Weights of a small GPT-style language model, trained from scratch on English Wikipedia.
Training: a variant of Adam for these matrices, 10738 steps.
Each number is 50 + 10 x the weight over its row's rms, rounded and kept within 0 to 99. Layers, rows and columns count from 0. The size before them is the row's rms in percent of the matrix's.

# up: layer 2 MLP up, 1152x384, rms 0.108, rows 640-653, columns 48-95
# down: layer 2 MLP down (transposed), 1152x384, rms 0.0926, rows 640-653, columns 48-95
up640 101:33 43 52 48 48 50 63 39 34 36 48 57 33 35 55 37 52 54 35 51 66 40 51 74 43 56 44 54 37 40 54 57 38 49 52 62 55 55 40 58 65 52 48 48 46 42 28 32
down640 101:28 49 46 62 49 57 31 50 46 50 37 74 51 50 58 54 51 58 47 38 50 63 61 67 64 52 52 53 36 55 46 70 51 30 52 44 55 49 44 58 56 47 46 66 52 48 37 50
up641 094:68 43 53 51 43 46 55 40 56 41 49 63 60 38 58 47 50 50 55 68 54 45 55 60 57 47 59 35 44 74 55 60 48 63 43 59 73 53 59 52 61 41 57 51 45 45 32 53
down641 095:39 59 54 47 49 45 65 58 34 51 34 48 57 47 41 32 56 58 57 55 47 60 43 52 48 59 57 49 46 50 59 47 45 37 58 44 35 62 36 55 63 56 67 47 44 55 46 62
up642 117:51 65 55 43 59 42 48 65 53 28 56 40 34 31 59 41 42 38 47 52 46 39 42 55 33 50 56 70 31 36 56 62 58 49 48 46 54 63 50 41 37 42 38 39 60 64 52 41
down642 114:33 50 56 46 52 50 57 26 47 31 46 50 45 51 32 63 44 49 56 65 39 56 49 54 60 42 54 49 51 35 42 45 51 42 55 41 46 38 38 38 37 58 71 39 39 45 56 59
up643 107:50 49 50 42 45 53 41 53 62 42 60 61 59 56 47 45 56 53 45 61 39 67 40 46 55 65 57 53 37 38 50 46 26 79 67 55 63 60 50 39 47 51 36 53 50 45 48 41
down643 107:44 60 57 52 43 59 54 63 65 47 56 40 49 45 76 46 59 73 56 48 54 48 46 48 61 67 50 63 46 59 51 49 50 55 37 43 67 48 42 40 47 59 35 44 36 43 57 73
up644 103:56 52 63 40 57 42 54 32 52 24 31 69 40 43 60 42 53 46 57 63 29 48 28 56 59 50 36 52 57 42 49 46 51 67 21 29 48 60 52 38 47 48 45 53 47 44 49 29
down644 104:40 55 63 57 53 45 68 58 59 48 41 56 50 50 52 29 67 61 66 49 52 45 30 47 61 59 34 54 55 66 47 38 62 35 37 64 53 45 49 38 45 63 47 53 63 40 68 25
up645 101:53 40 38 64 34 51 47 54 67 42 47 36 70 49 58 38 40 65 34 57 47 52 56 48 46 34 59 60 28 48 50 57 56 45 60 43 49 35 61 67 55 57 44 34 39 53 55 33
down645 102:41 40 33 61 29 57 32 44 65 54 46 34 71 58 57 47 47 68 47 62 61 49 38 45 49 57 54 49 54 56 62 68 61 50 37 52 49 72 44 55 46 46 53 50 39 49 40 63
up646 104:71 62 53 57 64 61 57 48 43 20 58 39 56 59 43 36 50 58 48 55 65 52 38 46 38 49 60 31 46 40 58 29 66 74 51 63 47 50 66 58 53 40 48 44 64 51 45 56
down646 105:67 46 55 39 60 61 31 46 38 47 32 50 21 52 62 63 41 39 61 35 65 39 34 54 46 69 52 40 44 47 61 40 42 67 56 49 47 31 50 50 43 51 62 45 60 38 50 76
up647 094:40 53 46 51 51 19 50 55 30 56 54 43 58 65 62 58 37 40 37 26 49 50 50 41 54 51 42 52 72 69 62 42 58 54 35 44 69 46 44 50 48 49 56 51 46 51 40 39
down647 098:23 37 47 49 44 52 36 64 50 45 47 46 32 47 61 54 24 53 54 60 54 47 46 51 42 40 48 52 60 49 44 51 52 59 33 33 51 51 55 56 53 47 62 56 54 71 45 53
up648 092:52 37 48 19 49 52 50 43 40 54 51 54 54 32 42 58 49 59 43 45 46 50 51 53 65 45 47 22 65 55 47 54 42 61 64 44 38 62 43 53 50 39 57 42 44 45 51 35
down648 092:43 53 49 54 46 47 65 38 55 48 59 32 47 64 56 39 48 46 59 30 55 41 57 48 42 49 71 54 42 33 67 58 69 44 73 52 52 61 40 58 38 53 61 39 33 55 64 46
up649 100:50 41 40 35 39 58 45 53 36 50 62 50 65 52 44 48 61 46 45 39 54 48 34 54 42 31 45 34 49 50 28 51 46 42 38 36 41 37 54 45 44 58 40 51 41 52 44 43
down649 100:41 45 23 54 54 44 31 56 51 41 45 70 55 54 51 56 57 52 38 60 56 50 51 47 46 58 66 19 55 43 56 39 38 57 54 43 49 43 41 59 46 51 38 37 40 59 48 55
up650 102:49 54 73 43 54 51 51 55 66 51 49 34 46 51 49 49 44 51 51 47 49 61 72 68 60 27 39 57 48 74 33 31 40 58 46 34 32 58 43 48 49 67 48 54 60 54 60 51
down650 096:38 67 61 34 54 47 50 38 47 40 62 63 49 40 42 55 43 37 48 53 51 33 62 34 48 43 60 26 54 27 62 40 56 41 47 47 45 45 65 50 59 46 62 53 39 42 37 57
up651 109:37 61 63 52 74 45 50 34 39 50 58 57 57 45 52 36 79 39 37 41 46 50 42 42 48 28 61 48 46 58 34 48 54 36 40 43 37 45 49 44 33 55 64 51 69 54 56 43
down651 111:48 56 61 42 62 45 48 52 32 64 58 55 48 41 20 65 61 54 56 54 52 42 44 44 49 55 65 42 43 41 57 54 57 40 60 36 58 53 52 53 47 59 55 38 56 30 27 58
up652 100:59 75 62 33 67 47 61 54 60 52 47 66 48 49 62 41 49 48 47 38 72 36 52 49 49 31 32 50 33 43 47 62 57 68 47 48 42 50 43 54 71 51 44 58 61 48 58 53
down652 096:55 44 59 58 41 39 47 50 38 53 58 54 46 70 38 56 66 58 52 52 46 35 50 56 54 49 33 57 50 51 51 63 52 54 50 34 58 67 46 45 52 64 50 61 45 60 61 52
up653 096:53 47 35 30 43 45 56 64 43 50 48 32 48 62 52 48 44 36 37 62 42 46 54 46 49 46 69 45 59 50 52 71 43 73 71 46 52 49 46 45 52 63 44 54 34 49 47 41
down653 095:34 27 47 42 50 38 54 48 58 55 52 36 60 28 44 49 47 50 40 47 70 54 48 67 46 46 49 53 51 52 61 59 60 47 43 42 45 64 64 55 43 74 75 45 54 38 50 41